config.toml
rope_base = 11100.0
attn_scale = 0.125
decay_shape = "linear"
batch_tokens = 65536
train_tokens = 950000000
Each number is 500 + 25 x the weight over its row's rms, rounded and kept within 0 to 999. Layers, rows and columns count from 0. Numbers have three digits each. The size before them is the row's rms in percent of the matrix's.

# layer 6 MLP down, 640x2560, rms 0.00889, rows 258-430, columns 800-879
096:501499494488494499484493501511497506486493500503518492501508481499503500492493504510490500502496496499508493500504491506486488491498493492485490496506492504494497505504513491495492396486503494495503498490510503490490499511501500506486489508
101:498495485494495509506489497506490481502500508500486503497499481496497484485486498488496500492499501506508502510500502486495503512495493502507490506504503498500493495492493505498504471497497486507500505496501498507489494505479503495505504487
095:497501483518496504507510498490502486492503511509493498498512492490503491476482500491490507494495498500498505509481494497506506503505512513490502493502505496509505500505505502499512417498497496497511497517481492489509481503501507484500498492
112:500498498496496508509494501503506508499513503493504502507506495486512497501506508499501506492501492483496492502504491509511494505498508505500509515507493495490509507507499505503515529505492500511496495509496499494507507493510504507509497488
107:502511502508515515505498512511499512504510492510504507505478493504495506509493497498497510493498505504500503523508505494488498497501507504500507495521495492486510504489506511492490543496504487502504509500507500510493503499502491489487511500
094:499496504516495503502506504512509520487508499491517490502517508507495507495512510507503490498498507514512503499505495494503500495507496488487493514491494500506518498510494493485508511501497496502513505489503493493486508493497506499494487497
085:510492507509506495497500492497510507505503501493498497497503506501513509499513507514502488505485499501505505492501506497515484496502493506496496504491503496506506497514501508501494561508499523498497501507523508496505488508497496511495507509
093:509490490491491496497504500509499508506505499494501506498505490507521488514502517526515512519506498502491515493500497507510505501501495505498498499492499511507498491496501507501504415508492509498501513507498497518499505495507522515510505497
115:498500510493502492494498511490505498500496493508492509507501500493497502502499499498497493504499506489498503500509499494490501491501503498496495496496499501500501496490501486499485419504514504499501499484496507496493502499503493496501495503
089:493498516505497491511499509504512501497499514507514502493497504484511504494492493487504495515507508483505496499511508514501496489495505485499508505494507507497505498495502511498488572511506497488500500504512499507502499504503495499504500503
095:492505498503481508515508490496509514490506490505500503509502486502503500489503514508492511499508513497498496490498505494499514503489499502488511496494482502500511522503500492502508666485503489489504498503511507497513510504507508504493495491
101:485506497501500489511490492495515491502490502499479505492490496494486489487495487498502512496497496492505491513505496504510497506504513487502506497491494501485502505496501509503498488501514499490495496508498486504493489501491480501505497515
101:502498485499486503506510486498507504496495488496501496507501496504505493499497488492501496499494486495486499506501502508507494497499508505496497494492493499494494509496504508507500461504503493500506497495495507486500504504494493498493494506
103:503494507482500505507507503487495494496501508506491486506514515487503495498502497495500488494495505503512499494510494507503484501504495488489491490503505509504497499501506500494501517501503504505502517503494488479509504508505489500497499512
105:485499510495490506490490504499507503501497498498491501499494486497505496501501482498501502509496501492489509499496512501510493521505505494503494510503494509506492494509507503498494696489495503510498501508506503493496500512482505503518494512
105:501498507496508487506511504476496499508518511502494504506509500500502510503513509501501478505484481511487503503502506507503493500506500489502504515495513484492500511489493487489513471511487503485505487510510502504501513498524516495504497483
100:493497510495510499506492491493491502494496490506492516502493503505507510484499488504506492494511506489497512500500495493512497503512503512507512496491503494508503512509509491511489468501508492510493512500496488508508498486499490491501507504
099:502503501506498505506490501503490507499492500508496516506493493487498505499507497488503508496502498515508513496506514500502505495512503503495496488498503487500495508501506503520504293499511507504505488504510489506491510511497504497507512503
089:487491491524502504491510519505496507506516489493524491494506518510497510516506495485491501497494502509502491520505504501509486504495495505511497495525499510518520479503476510487495531492486505517504508509496506517494503495493518528506504509
112:496500500499510497491498504503502499506506488505499503495505501509491507494511503501494490506497502510501495494499511489498505490491488509495495510498497499495506499504489492501488575483507504505508492499504503493502490491496494511496495501
096:493507493511505495509505500502498522489518510505504503504494498505509494494494502512496500494487504495498500499494489492494512485502507499516504494513497489497495493519500504503512413486504499510490501510492484514496493505496498506492490504
106:500499486513489489501497498511492496481513491510500504496502501492500485476499495503496488487485494495496483491492489508494504488490508499500497502486498503511499491505489486492501388489501497495499484501485507505495502506494493501486501506
099:506495476514507503502505505519498500493509496484503500512498501514507513498496507503511510508501492513493507514496503499510497511493494511521508513508493501484500506512489509507501400501487506507486490498505497509505485489483509485508493498
089:493501488496495498494507501501510508492516517497506484492511510510506512500499503498497501508515506492507499504500506511500506490511511512510507486488511503492499488495500496495502366501487490505491500504507482500508509488500502488503501496
101:501494500487495496494491502503495496499487505502502502502498503497499492511494497514499493503504505505514508506505487500501487501505489499503494489495503510493492493498504514493497505500501510503500502500504495496512487492509489499489499511
107:500500513506507505504511501508504510508502503495486502511513502482503489493512498491504512502508497511486506512504500510505505501487512507511504502513510512494496509493524499491515636505496498524501500515508499494503534506502511503517499494
092:498501501500503487495507490496505498495503505490497504500500495509487511497491512500511500491499487498489505508485511490492512505509496496495507495486502498514507516503489498485502540500501503512500514494498488495502498488502502495506502497
101:496505483503497497499507509493492495494488497480508507505501507503495504499492492490511502504496501498508502495496490507506497499509503483489494494496496497500487514503507488511512436492507497499508501489502494495488505503497518485485505489
101:500504499506508515488505500511508497497512490495483489493506506486499505489497502502494506505512497496510503500494510506509492507475496514506505520497501502506500499508511499503494497500488508485487497506501509500514503494501493509503502488
095:510492503514513506484508488506495505497516516490512496502493488503512505494498506495483508487491498500490502511493503493496505495512505500505509509486488492490497532508494506486479462496497504502495504494497513496508492511499509491485503496
103:493501499494504501497493496491510498509498490501497498499495496498485506502514503500500513499513512495497500500505495500497493496500497505491508493491505497506499519494507497503498530490511484493501499494509501508513512494500500503488499498
098:497507506496474500498490502509497504497497485515494507493502496500508510497504496512498502502496507506501499496508502507492497487503493494479494500497488496482500503499504502511490504490509496495499486487518498502502507500502498501496500512
102:487502501488502496503498503479503492497500505503498499483516513501504510506490499501514496513487488496503505499501502500505512492500492477494497502498507510501488487499492505501501624513506504503515506498497507501500497495495512498507511503
093:503500497501497505499508495507503509501494501506494493511501506495493510500511489500509500498490506499501501512502489506491507502492493500498506504511502496501501505507496517507499308495500493498494491500501499507503497502494506501493495495
093:491500492488501498507493492490506508509508481493499498511507504498496496493488496502510491500503502500497499503510498495510497503503505503512500511490485497508520503513492503505518373510502492500488504487496509515503502499487497491501506501
082:505504506491511502507500494520498508518494493511508489487494489498500500502495501520513510501496489493513507504497506503508507495502498489497513513509492488502511487495495520506516502501489499492491506517498491503491494486494492510485499497
106:495502487503506509500490485499509497494500507503496497502477483498501494489504495495505506497511500494503496518506498495490505505496511508483505488488503485493503508499503508509494491494515486499487501503492501513503498504501495497492519497
090:502509501508510475489501501504499507506510504502502496484503492498519506499488481489495508492499489512503486496494520498489485488503512486497502471491502476498496507504505509495485572504505482486501512495497498521507496523505482502491508495
098:491511517504507501504483497508499509516504507508508505490488515510511522506500491509515486502498498516503507499492512487491509479498490498507507494501494504497491491502497506511495333521496503511495483506507486487508496497501491497512512523
121:496508505508497506503505508500502502498498498499499509504508503505504498497505501494497489508507508498500509507507507510493501497506502501509515496498506503503499510507497498506500480504508502500505493516497499495495495496499497505515502497
083:503509511479511499497495498492492513507501497497496502488509508503498477505505498511501506508483499490496512493494493496507503493495505499509515498485501510513495484502503507487487544518498512510499502498491510495501500497490506507510491514
110:500492498493498491492493506497493500499496504498500503511502498509487505508496504513509495496503499507504503498509492520499503501517494498491487501514494500486488485496505497510501565496482501499490496492509482502481504494511496511506508495
102:505488487498489498508500501514498505514510494517519497496492502518498506521492514491500502501517493508502496495493509512478496489497488508500500498501508500488502492504497504489497496490485512517490496493506481503517494500514517499505507511
094:493499484516505508499489505512483506487508496501503496506479487499500499496499511506496513491503505510497485504475502502500494512493494500497504512514499483489505503517502505510510605485491504499479495508507497506508493504489506509507488500
090:493503491502508493505483499491493496491489503488496493511509509512494491503508500480507502487498502500492502497492489491514494504495504489489511469493499488505486496503490505516505463499500506500500506501483490479504497504498505497498501512
108:497519498508509498498500502502497503493504505514501504505490486500505500487501505497497489503499502497502497503517495498502499502501497495499505505500509488496516509500499503497507617487501491500501500507498509511509506504493513500491507494
095:495495522492503500494489507513488501512507501495506499484495488511502509512506499524508502502504503507501501492511514502492498497483492492506507495525504500491507499509492498499500634494501511506494496500520493513493503493510491518502486505
098:489506504497507501506488493521506492501496506500492515491486498500496510492492505510500514503497492507504499509495514503497498504512484500506500499497495497508488511519490505503510326507511475492506494497508500521491514501496514514511512501
104:498491511488499489498513509502508515490503504491501508501515510495520497506490498514512503504510493478505493499496503515508500497488496505506498492500498495512491494510508499489505519509509496503489495510511491512502494495498494502498489503
100:516494515503502513504513491501504492508506500499489483483499522506520492510500494495495512512498501496502496512506501527523487503493494503509501503511506499496501499507511512489505480507502520511493512511504517509524502516517502498497497514
099:493501490501489500498507504508510505495492498488503503510506501486507494498498502491501494505485496501490501494497502498484497498512504497502490504516492500502500499498508495508493462499493495504509486502505526491487503504482509509501502505
090:498495495501503496500493514518481497495496509521509498506497501500495503493510506497493497490491495511509503498496505503485503484495495514506509483513508495493506485507497507506484467502483493493496501496500493487501488504501497501498499503
105:497508498494498515500501496511499504501501498511491494506502502499499499495499500491514498504495509504499502497504502506496512500504503495498495498494504496490494506500505505505512607488503499503500490506495490493503497501505501500496501500
104:507508496493489517495500510507483506500488503509498503493495511492502494515492489499512503487510512493493505503508495503503511510493508507510500493512498499479486505496506508506505389495495497501512509497501504496500504498516505493503500493
090:491488501511490487505524486489492496502500490493506496504505503495491501498512497507498489496490499495511494492495500508493512512497510519503509500496493485524499506486493510488493459504503503496491496510511491505492508504498499506499482491
099:497497492507513508497500502502495506506502510513509497503494480497503499483498495509490508503503486499501492490486497505503497499501507492497500504508500492510512496507487511492498456492486495493499501492487498500500502509488507505481497489
099:504487504501510491500510510496498501480504510504503499502496488500502493496501496498512500498494506496488499493501504497502507501489486486500499509506489505496506498505489487499499357500511499502506495486501504488493490517503506505502487504
101:500504483495492505491515497504504502505501507505507499490518512500480504509485508498498490503504499500504485482502498498494499497501495502502495511506495504503488511494506492497506514493494513493496502495495488498494501500501493499508471494
095:516494494492498507501495504516500494489494498492506509509507494513495506500483515491513506514487504496497509500503511493500501490502494496499490495506491490507493506506502481512487472495501494507486509489501499506499499494495501500493508490
106:492502500502507491500503503506510500488510495502498501500503512509499497510494495505524493510483492494504494509488516497501503493497497510506506507486500505491509493497499496498510449518503495502509502502496500499497504492505485501503505505
097:493497492486499495489499505487497501499500508505505491503497504482496499501489508498508510491490495500501500491489504489476496500513487501499490496483502510479486481484503506507485708508493483504506502487493494504492487495491499513502492505
096:507498507500512517494517509490496507504508498502489504498498489508499489495496501504508503495496489497507505508513501491503505507499508511508492494499497507509496496492485506494485440498500510494498502492499498505490501479495503485494498499
095:495503509500512495497489507511492502501487495509497496502500503508510505502498489497499512504507510503504507508497515495502488494502490491495497494512489498477492500505510503505499383500495496505499515506497507510507498513514512493508507493
094:484492494514518494500505507501505483502495502504497512506505498493488494500497499500495495495509497517492507495512496494487487513506505511512487496500507481497499495505501494495492417501501518498507505507504488505499489507497499492495492494
109:496497505500495503508498505489501509497505506497495499491487496482509497508509509508492516507497489504500497500489501493504499501493508497495495505494511514498508499496496496504515533505513489508512498505503508501496503495494510498501503499
103:500509490497504507496497498503503508507506509496509494498502506504505510500495500501513500506499497503491511505495505499502503501505508490509507496498490504505494512501491507502504410501500489491510515503509495509509500510497503509489501498
104:514494512508491525506505498509501507497503500486514504499505507489501513504504502506503491498496503506516507495499499505497505509500495502504498515518488504508501508505509499504496527517499507510487506514513494491495502496491497506505512494
096:491497499506512509514502510505511493502514506503506487501509517503513512499509503497503509497494499509500504495506504500508492504492497495505501504511494503494504507510509505501508488508499514512504500506511504495518493505505502512508501500
098:495495487520501486495506492513511489497514497488497489510489498497495494493499508504491480490485492503483486509502485495514495499496507489492500519496498498500510512508500490499520566505480498493497509491487501489493490505494489496499503506
094:508496485514487504503493495509496501491513495498499488504500510493508518511496507499499485500495491488502500489503490501497493510508497498503490515501501496496507500511490510502492378515491493492496493506491501506505500500504486500482495511
102:491500512498509502500497505489494512502504489505519504509497492496498504495509499502496501493495499495496493492500501485476506494497505499499502500505501489500505502501491496500495556503505492503503500494502503502488509501490498501507500500
094:496513507500507512501508501496509502512509510512494498491492495507492509491515497501484500494503509498492513501504484509485499489492505508499502502494520507489504501504501507485490349493505505500496495500514496498488495497497505499494495506
093:516485502497496490501495488501497488500507504496487505490511503507500505500479492509500502493497499518510500487506496513507500501499488491493477508501506496506507494501503499488501472510508485486484500496505490521490500483512493513504496495
102:504503507499502498498492504509501496488492495504496507491508502499491504502485493501508489501496508499514506507516501502503500491504499493498507492491503498516490493483493497497484433506503491492510513506489505505504496501498484499496501505
102:499507514492514490508501501509498508516497511514509497495489483512501514499507507500499507497503506514489493501492499504499509491501481481486512489512526499509496491510499509507518471486496495494508496505498494503513498499498503504507495501
097:501499488504497506505512491509502496492505508491489503501513502507495496482488491503502487502506491500497490512495474495513497506496495493491505509499503495519514497502494502496494494493497490493495492492493506504497498480501492504493500499
106:507500511500507507496512508513506505500512483497502492496489494499514513500497490509500489489496492499487507500495513496503506495490504515515517497528505495506512505491507520501504678501490497501476507512504502497499501505499504505504481515
094:491493502500493491495495509501493492490505501496501501506520496498496498490496504495505494497488496499491493486513489492489483503494501509513502505504506486498506494503495490497498556491495494493502486512500484506495501495503505497521492496
099:496505517491513506505510498501497508506502503499490498500501499497516498508498498511503491512508503493496494492498503499499505487497495499496499502501505494499523497509491486493509485504498491512508515487490508496498495501508490495493506494
101:502498506493501500502496497499481504499471491495490503490507513510498490511490506504515488514507506505518499506491493491502502504496481522513487497517484497516500501495496491490489543511500499499511504503514511486484500482494497489508500513
111:500493490492503490502512499488514503511491499490498499492504506506491497501505498504494511501510492494491500490493501508493485497508494504495482477486500501496482497509500501508497372490511486495511510493501484494497500499505496493502507495
128:508499518475507506519488489497499492498503508506496495506509503502501498497503497502490487507504498504505497505505497500499498503507500499504509509499498512490492497489499504498497510504485499516489500504503497497505510480508506499514505496
092:508495507496506496504504490495496498507505501495498498494475490494496511493513500503491504477511505503491495508494503506495503502512495499480498488497496507498509512496488511503510513490512493495499498488512492503497502494511493510495499490
096:504505492499492515495498509504502511495495498495497505488499514496493498505503502496521500490496504501510503502504496502507492508490499506509496504499503512497499496494499512506508355501496511503493494490505497490503505497499505503498491493
096:505503495500513503486491494497498501487493503511499502511507491497498488499496508506504490495505490506497487495482505490495504502513500493493501498504495489503492503497512492509493747507497497502501506501486500498495520503498490497502501503
096:506496498518487500493497496508511512496497494502505496509498475497501504483501497507496506508507498487494496494501503505502500501495496508511507507497490486506515510505494498498509442491510490498483492505507484506503493496491489515503497498
096:499503505496505504510502489507505503512512506498496501503510500502490489497495496502508509500504508501503502493500492493492499501488504499506503493492501500517503505517494498494504558494507504497497505503487503502509492494503487500495498508
092:501498497507493505506500490496512495510509497505513478511500503500499511502512509500495505511495490492508502505492524499485494505513505503490502503498493496503491497507501487501495304509485496497503499499489497501502503501503491501499512500
093:519505496502501524507515497515508501500519497501505480504497499489494513490503502489502505490505482490509500501495498493500500510483488526502491516506499516492516499495497510491496655490494508510494500500495504489494494491505521508506498501
093:506490495494493505495494502497492502498497501502502505505486498494491519498486519497492500505507515505507499500507499498481495512502497499500485496501493506508492510490501509507489477497504498494501502485509510504495498502497495505500498498
100:500493502496486498493504503509497503501499514497513498498501502509511501502508495494502501508513497506502499507502511491500502502493500508492498501498501506498505497492504504497505596499488502510505497496489481497498491485510509490512511491
087:505500503495493511514502508505497510498490496508514489501505507503504507500516494497478492514509510498509514510488517508508506500491511499505499502513506497507495501490507506498513557512499494494506503530504485493483495498485509510491500516
107:503508492504498498507503499503495495492500499496505504497500525504496513502494503495518499502486498506503517506510502502504510514510504497503503493498507514498499492489506502511504525508492511520511505493489496495498501505499503512509508513
091:498491495481492505509509492493513512513506507509511501490503511489512498500501511511492493516501481503495504503488500496492504503511502496486483490489499504509496506488498508498498503504486499503509502504482495504496495492499511505497512496
089:502493490495499493490511506506490495492495495504492492494503506511505499506481500499502500503499514498506507497496500509507500521483493496507484522517491492501509482496500484485504662506496503504493500497504496503495483490500500498497493495
110:503497493511495498501492497495501489496491495490501502503507497494503505506499494502496508500498494496510491507491509502505501499502498496482493506505490491494500504509505497496505311501512494493502492497498506495505501498489500490508498503
094:504502505513513505512521498509516512499483491501490491500512507508505514512512507509502507517511504505501502497491508509511508494491490497482501507516495505508510507505501504515514464517518516494492501497508513491507486496505489503498496501
107:493502490500497493502497501499508501492490495509491496501495505498489488510496494504497504499495506500498501500511486493505499502494508497491493493498504491495513496494504505497511563501497502489499501499485501499501492494501491501491495501
097:494507499517497505497497495495497508505495486505507501506503498512486485502524490508487509500493510508484506504511489509504505500504510493493502506504495502488497504512505498489513456480506509501505495496496498510492504506501513497492498494
100:513483510504495512502500514495495492500496504503502511527499499498503495498502513501502487508496500502496497504522491498497495506501505490497489504506491502495497513500517489503500458517515496506498499496502499492490509509506490484520499497
112:493504492495508503496490499500495500502504489509496503497491501505488491506501488490505513491504508512498505516497503506492503482491491507504501478489510515492496504487493500495497475491500492504498507501503494505502506493495503490496514515
095:491513500497490489495508494506501497505499500501494491485495500509504495513509492498504492493503515500495507491496504491508502504482503509499498498497507487490499500505501494496504596492503496494508505492499511483507497520504490492492500491
097:509489495495491494508486493498508494507497505497491494497498497495499490495483498506494503501505496508508486507493499497498504497496502501495488494486489496505496501506506491496502678495510491503487500500488502508506506492503484506501505496
113:502488498510506501503498492491501507502506507507504510500503497500503504493492497496509512499507503506496505508498505503501501493494505507512504496506496506501511499496496498497501654515504486508507514503507488514494494486495493503501506493
091:503502486504500502510494513497499488500510508506507491499499507499490497497509510486485517506503509497493494503491497513499491508497520500502506503494514508497498494487499509488510672504484501494518512507477488513518499502493488489496509496
098:501501504501496489487517507514502506490504507477498508496501496504496489508498500514502498514502502494506497492495493504514486483498501504494498499494507518511502481506500505505494504500492501499488498492490505497496502480505487496494500506
102:504506488523500497492494497501511507504495506502497493501501498511496500506504494502499498487487496506505498492509496478511492503503495488495505496497502492488492479501490511513509472498506511501502502491495488489505479506492488508500492509
107:495511508500490510502498503501512507506493495511496498494508488502502495495495492504495512487510519497499513501509503496502505494503499508499500490495509511488497504502497494490496633491506496504513508501490490497496493516500495503507493510
094:492507481491499507503504500486493506499510506513494492508494499496506493499508511503497497504491482492493489490479491492502502515514508505494504504516523511511482485504500502511510327496499503501492499502487496492495499502490510504491495510
106:492503513508507495498506497494492511503505490500500507499498501503490508491505511499504511513500497504488498499503505509492512497519495505499500498499497497499503499497506494506505407505505492499499488507505512516500512489496493508505500506
092:496508503500498502496486507501502490508496500517470506489500514499492498498489490502509490481500508496503501498498503496497503494496491493493496503501507498493487509512497506491513486488501490511487492504493496494497486492486487493507498502
099:496508497490505488513508503507499507496495489504495505505503493511504496479497489499499509503502511499501495492491502516495502494497494488493495493489492497499490503511504489498493484508513495490508490490507508505481502503484503501490504500
104:496495496491498505507506514505494503495498500508511497510504498505511508490493501495494492509496501503497507492515505504483500495502499495508510492501514506487500515498502507500489333507498503493492504500507497506508497512501500500487479492
163:507490494512486490492492508507495482492493493506488503487493492498493495502492502496501489488497498494509486497503504504489501502489497512490503504496505480502487497492492496497496441497516491492497488494508504491483493504493489508494503505
105:494512504499505509509496496496489495503502496507481498489495498500494488485493499503502515504502517504501499498500504509516504500494506499517501507496505506509508495488497500503512459497510501498506504514507509509507494497498503493500500503
088:494502507504499506487505488504479521493500506494505491502490495512501489505512503497505507493500491496491482513511496500493488518501502512509495494489503489499499500505506507505502544497496489486508486487508506501494514496498500490489488502
096:493495493514489482507498494488506490499497503490513498505498497491506499493505490499489498495497489504489498499499508492494485495502508512491510482497515485493490510506497497491501409501509487499505500512489481497487496508497494496502485504
095:491505497491494490485489503486504500495506501494501504495497490498499506496492501489503507512503490477503501498499502502501488499506528503495502486484506504499499485488494494507486377500497486499517507504495495500496496496494492499506509503
088:508497496508491497493495509519502485496495507504492501505513497509499498499501502501499494502505509494499510493509498492501515494486495508513506500503500480496491497503492494508502437505499502491491494512504496509498501505504499500505503498
089:504508492487503512499500501504503509511502502499499505492497496498494508514485518508513495494503502483490503498508486504493511505509505494507500512493491515500507499491496511497485571495477507493498519486493510517515517494499497503494493499
100:475502493498502494499491504512499504496499508505494504498507505507504496494507504502487492509506514494508490485489493503512490499502503504507492511492492490503502494499505492498512440516502504491494496500502479498500504496492496498503485514
093:499497514495501501503498497505491501516502506497504495495488495517498498512501491501508509503499507494500499502507494489495500510484493510503507498520494481494488505498492498498492568498501505496491496498508503494497487502498497503492497503
116:504491513496513500505507514491510493505496498492484506516512520494507500505496496496511493511482485504505497505502488492516512508488505495502501518516505511494511492501512487488508494502489504504493506509493503496494500494493513500506500494
094:504506506497501495489500522500509513492502505503510500500498497507491516494499494500504490498497498494501504506512489486492500499516492504505507510509504504497506486482483497494492467490488497495513500505508504496491505491499496496502498497
090:496516512512501504501512494518492514484504493501507515508503489484499524486509507509501503486494497518498504504506516508493505495504506497492518499502510481497511510515497499505509612495504496497500491514507498515493513500518504499498504504
099:494499497498509501492507500503495495491495496501497495507500516504508510504505487504494493499489499507492505506506493504503508495499479512516492501494487512482492495518502497496499352492500499505502494496492501499503487503495497500503496509
106:511490503503499505505517487493499504497498496487505503502498512501499509499499492493497515506514514503497503510503493513500502508506497499504499490493497496492487516509509512500499675505502500502506494507496497514513484484505505491488504486
104:496512494513503499506511480524518518507488499519497494502498505511497500502518501502498508511522519508496497503493510504495508497500501491489486490502497494497501505515514516516505558509501495489498490502497500497503491503501493510485504513
097:508508498508500499480511493498511493511510517487499501506506500506504503504489490489503512488508504492499496492501495495502505488483504507508513495513499490492499504497501497508490444510499506498492490488509509502492499499508503495511505486
096:514493499499487503486501491502515490490498509488503489499499498487501489512484496509491506523506511505507499508499491505493504513513491496493486487498475511488497501494508504490493383499505508503502508507492516502515491497511494498497504502
103:505498508496500501506494499496504494494497496505490519505498499482494495482500519502511492504512513493513493503508492500500504507508499496509498507497483507504500508496501492502495509504499511490490487503503500504516505501502501485505504493
114:493496482490502478488484509506495504478490522499504505497489497487497502497491494497504499490501483497500487507504499501504479490508501490486500495496502508492488483500497500504493585490483510495493492495503499492504498507497494504505488504
104:491517503508504510489493506501478499505501485516502507495493487485515507500490489501500502490492496525493508507505497500508503501490505499502501490516490486494501506497492502498506576492507504501497494509504502503514508506495499491504499511
094:498497507480503506499495502494492510501496514495512503500495485510514490506507500519486511504509513496494498505516498502517496502507510494484492494492496500510497510498502504495512540502506505491500505505494494509506508500504509497511496499
084:497500507502509496508484506497498501511503503488513504491485487509493509493510502497490508485492490498504508509499501491492497512505502516507522492512506510498500502487504505499498639487510496502501516507508485504498509508494517507515514506
096:486501499497496489491490514497509484487500493492487488488502509494497495508500498497487488502486496504499501510503506506498508509513519504510485501493491493491496485488505503503494496509499510496497498495508505516491499503490502498506506501
100:504499501513492491493495498499507501506500490511495499492506490500486503484505497498487495511507490497498481493489486501497495513506489505499486521485500501490494497497497494504493603506501507480494488489498503495506496501498487487498497499
093:498489501496488495486495501496492498499502516494500508490502504502504511520496513495494488501498482501502497491494512505492499507504494492509500500504497500505489490495493511504515458512489499499493504514500503507503505497494509506509500500
103:507507493495511502512495491520492492499505497528488493490487508515484500494495502491504492497501518498502500527509525500507509519499510505506499513489514504496507486485478512503510450494484494490507508504502491501513486491508487484499497489
102:495491503496501491499503505490502505495503499491503496512495493500508497492503501501497499496494499506486499482490496506494497507508503501502493499512507500496495506498516503484495448494505512496507504517500498504504509510496511504500495503
089:502503491496514489503509490509499498501506492495496502497500519522496496492497504503505511498506503501491496505492482489515487494497494497500502493484514511497512491505488498497504400483500493504496509491505496504494488491500491504505489491
103:488498476511503519501496501494504486490488521522502500522498498498491506507504500493515506504511501491503496507500507513500508503493495507506490502508518501507493496498502508504511526510510510508503507507502484497495504493485489504507492508
089:511487511498509477505501496500489492486503506490509503505485489510507505486508493499489498495511509485487495499503487497497503509507504508513510502512513496507523506499496497492498595501498499503500515500505506508493492490497495489506503510
094:492515509507515492501498499478503485502483502490490507483496493507501496485513490504498507492507504499486502502506495500522489493513508488489511498492507504500497505512506498508495503505517484491514494499479498490487501483496498498498481502
095:482498509493496500500494494504505492494490505496497497508516506500498480499502492489492492510499500489502493494505494491481490500497502488487489505499490487495503505507498492495486460508507502500489493486502496485501505513502494494506516505
091:484489482500510495500484498501495495493486495483504502512519503509513504508502505486511515513501493508496495502503496488504476515496497482498496508496499510498510501509497497506502560506493503499502508484483502505503506502493502494507514512
106:501505493505502495510504506495507486501500506497485494494505497507498504499496499502492493495492491504506503489491494482498499502496499493503503506503486493506498493503506503495497469500497499486491491489510490501491489506497496502501492499
110:504501502500492519504498494489499502506492498506494500502491490492499502512511519504500498496508502499497485498495503501505505505494498498491494509511502497498514501505502492503509486494499508498493492496497507488507516493501488492500492498
102:499488506494492490497502511488488492489502509490498510500497491498505492502503485511501488482492508517504503497511498499490502492491497518500507480502512503488497506502489498502494443485491493507499504512502500499501491510519508499491510495
090:509492494491499482505486505509491494490495505492499503491498499495504500508493495491481503504494487522502515505494497497504487508501491493491500489488501509497495492496497511499502547488487491497500505486495495509498501501504502513510503510
102:501499498501505485490491502497495484497488507504493499481505499513501498506490489507491509495493499511490506498507496512500499493508504483501499484498506494497490483496499500499506467499501494499508512497504496496494495516506499508487496503
093:495489499501487490500509518516491505494496506491502505501494496500497498499506502515491496503502498509510493495494514502489504496519501496497492494507505514486498481511492514494505557509498500499497495497506486512478491488498509501495494488
100:489511499501503506501494513498500502511494493499493502504501498502502504503503504503499496500503508510494506497517513495497505483508507506510515482510503496504494506498505502511507551503508495491500500501498505499499524511505505514498490502
100:509493503495488506499505494509497505494508486494500512490494510492503506499496507512507502493497499497499494493486501491500508507500510517506492500499499497512500500507502501502503583506504496501500493499493504497489493497500495508497518498
104:504501488503489511503514505497493506497490498502502507508519505495514512501507507498495512503506501508498503508507504507501503511504511503497507498496498517495509509501499522508501444504499506494503506496500498507510505505507506498478490497
098:500484489517503496510509505499497504495506480499501500515498501502517505492530516499508498517490499497497510491492492485514499501483502499497501489490495496513510516500497513511498383509503503487499510508499499507515484489502498497491499484
086:487507503503505486512501487498502499513498501496494488496511514510496488516507491490492492491495503492505498515498494517509502499495484489501504504494506499502485489527497516495511547503493511513504492502497500503505496500499506498500490514
121:506505474510495492491500501502499497508497521481488483477493484520503506504481502513500505512511485492505518493506498502518514495510501486512509510479518504503478484517510522500515439519504503516499523501488499521508482480489522486481505487
106:499495493520503506501499510498507502504502507505509505505504504496500509496499498497500496510502497495510503501500503505502495504507489498503499525501496505504492500493501492505497412494510494507504500508508487492499487502491501503500515499
092:493517514501507499492490499485495491499491509501505500500505510493509501508502491501501509495486489493494510504506501509502509505511522487508519485517509512497474497482517519506492465512499505503510509493498498496492516511505504495511503498
097:503486484500505506499497521505505495512506494505503496494491490500490507505496514499506508504511512506498501508506496498502501500500492485499493509494485512489499493495497493503502527486483503503497492492508506500508489494502513497507522501
098:500494497504492503490490507486499505499510485500508497495493498496496508494505499499497494483508495486505498490510500495507495497499499500498500491494511497507499491491484495493496205498494507488497503511495500498500513503504504510485491514
098:491508515493492516503495499492484509510501499519516499497478480499505498512505503512490510495498504509501499503501511494504505498508508505494511502522497507498514505481504508493509687479505495505514492508516515508499518505505512486497498505
105:504503503502511509499511511497516492514497499494498485492496513497485501513511483487517490495496506500494510501501509500509501499480501515511511505507511503510501505495500506500507656504505489506499504516513496481496501497494503495504507506
091:492486491496496484500490511486499506497487502491512495475495483497513482488513490496490499499491491504500489507511490495503486478488506482491499492487508491504491502500495488485502572500498496488499495491493489495494497501494506494489498499
086:491509499510499497495499488494513496503503487493492503496502502499493504505504485509499490507484503499491498498488504500492509506496503503504494502508481490504484502492509488495514454497500482519499485503495504490481490501497481501504512493
099:515504511521501498489497506494482506494510500494514504504502506502496505500502504507497486489487491488503486497508495488499505496500502498495511503497498499507503520499489493501495400503489509494504509497506511485506500504513501491501498494
117:506490510494505499502502498495499496502495500491502491505513493496500497502507489521490497497505497506508503513496495510511493501502498505494502494508487482494502496501508489488499605495504497496498499508503496497487499495506497498503498506
095:507479516495504496496492502501491482491495493488501503499508492508514493500481473495498485507492498502504504495508484493513490497490494489506515491489497489504514508502514502488501596500495482489498499508489514511482499496513498498483517501
099:492485481517505498497499489508519494497498503493513494509501495522500506502505501498502509495503500492483493499485512509509506503497492506493488513496490495503500519505502503509509531508508506499497508487500500501497503503497503507480504510
093:502502502488509496511501505503482506501510499509501513484498495516494490492500505487503510520496513486499499492490503501516497502492498504491501505503498504525509479503489492502486423486498491504512504503502516493497495498484487501505496505
100:496499506494505499493510480503503512487507486498509498519507499495489503497512516507492486509501494503490500490494502501488490503512493501498499495485491512505507510500506495507503690492503500496499501503502506503500503493498505498487489503
104:505510505509509514495490501508501499503502511512496502510496496500504493498484497489511496504506515499500502510509507497498511488491505487499497508510495494499496495479511495502496450513496502511497498499496512492506499502500491503499512501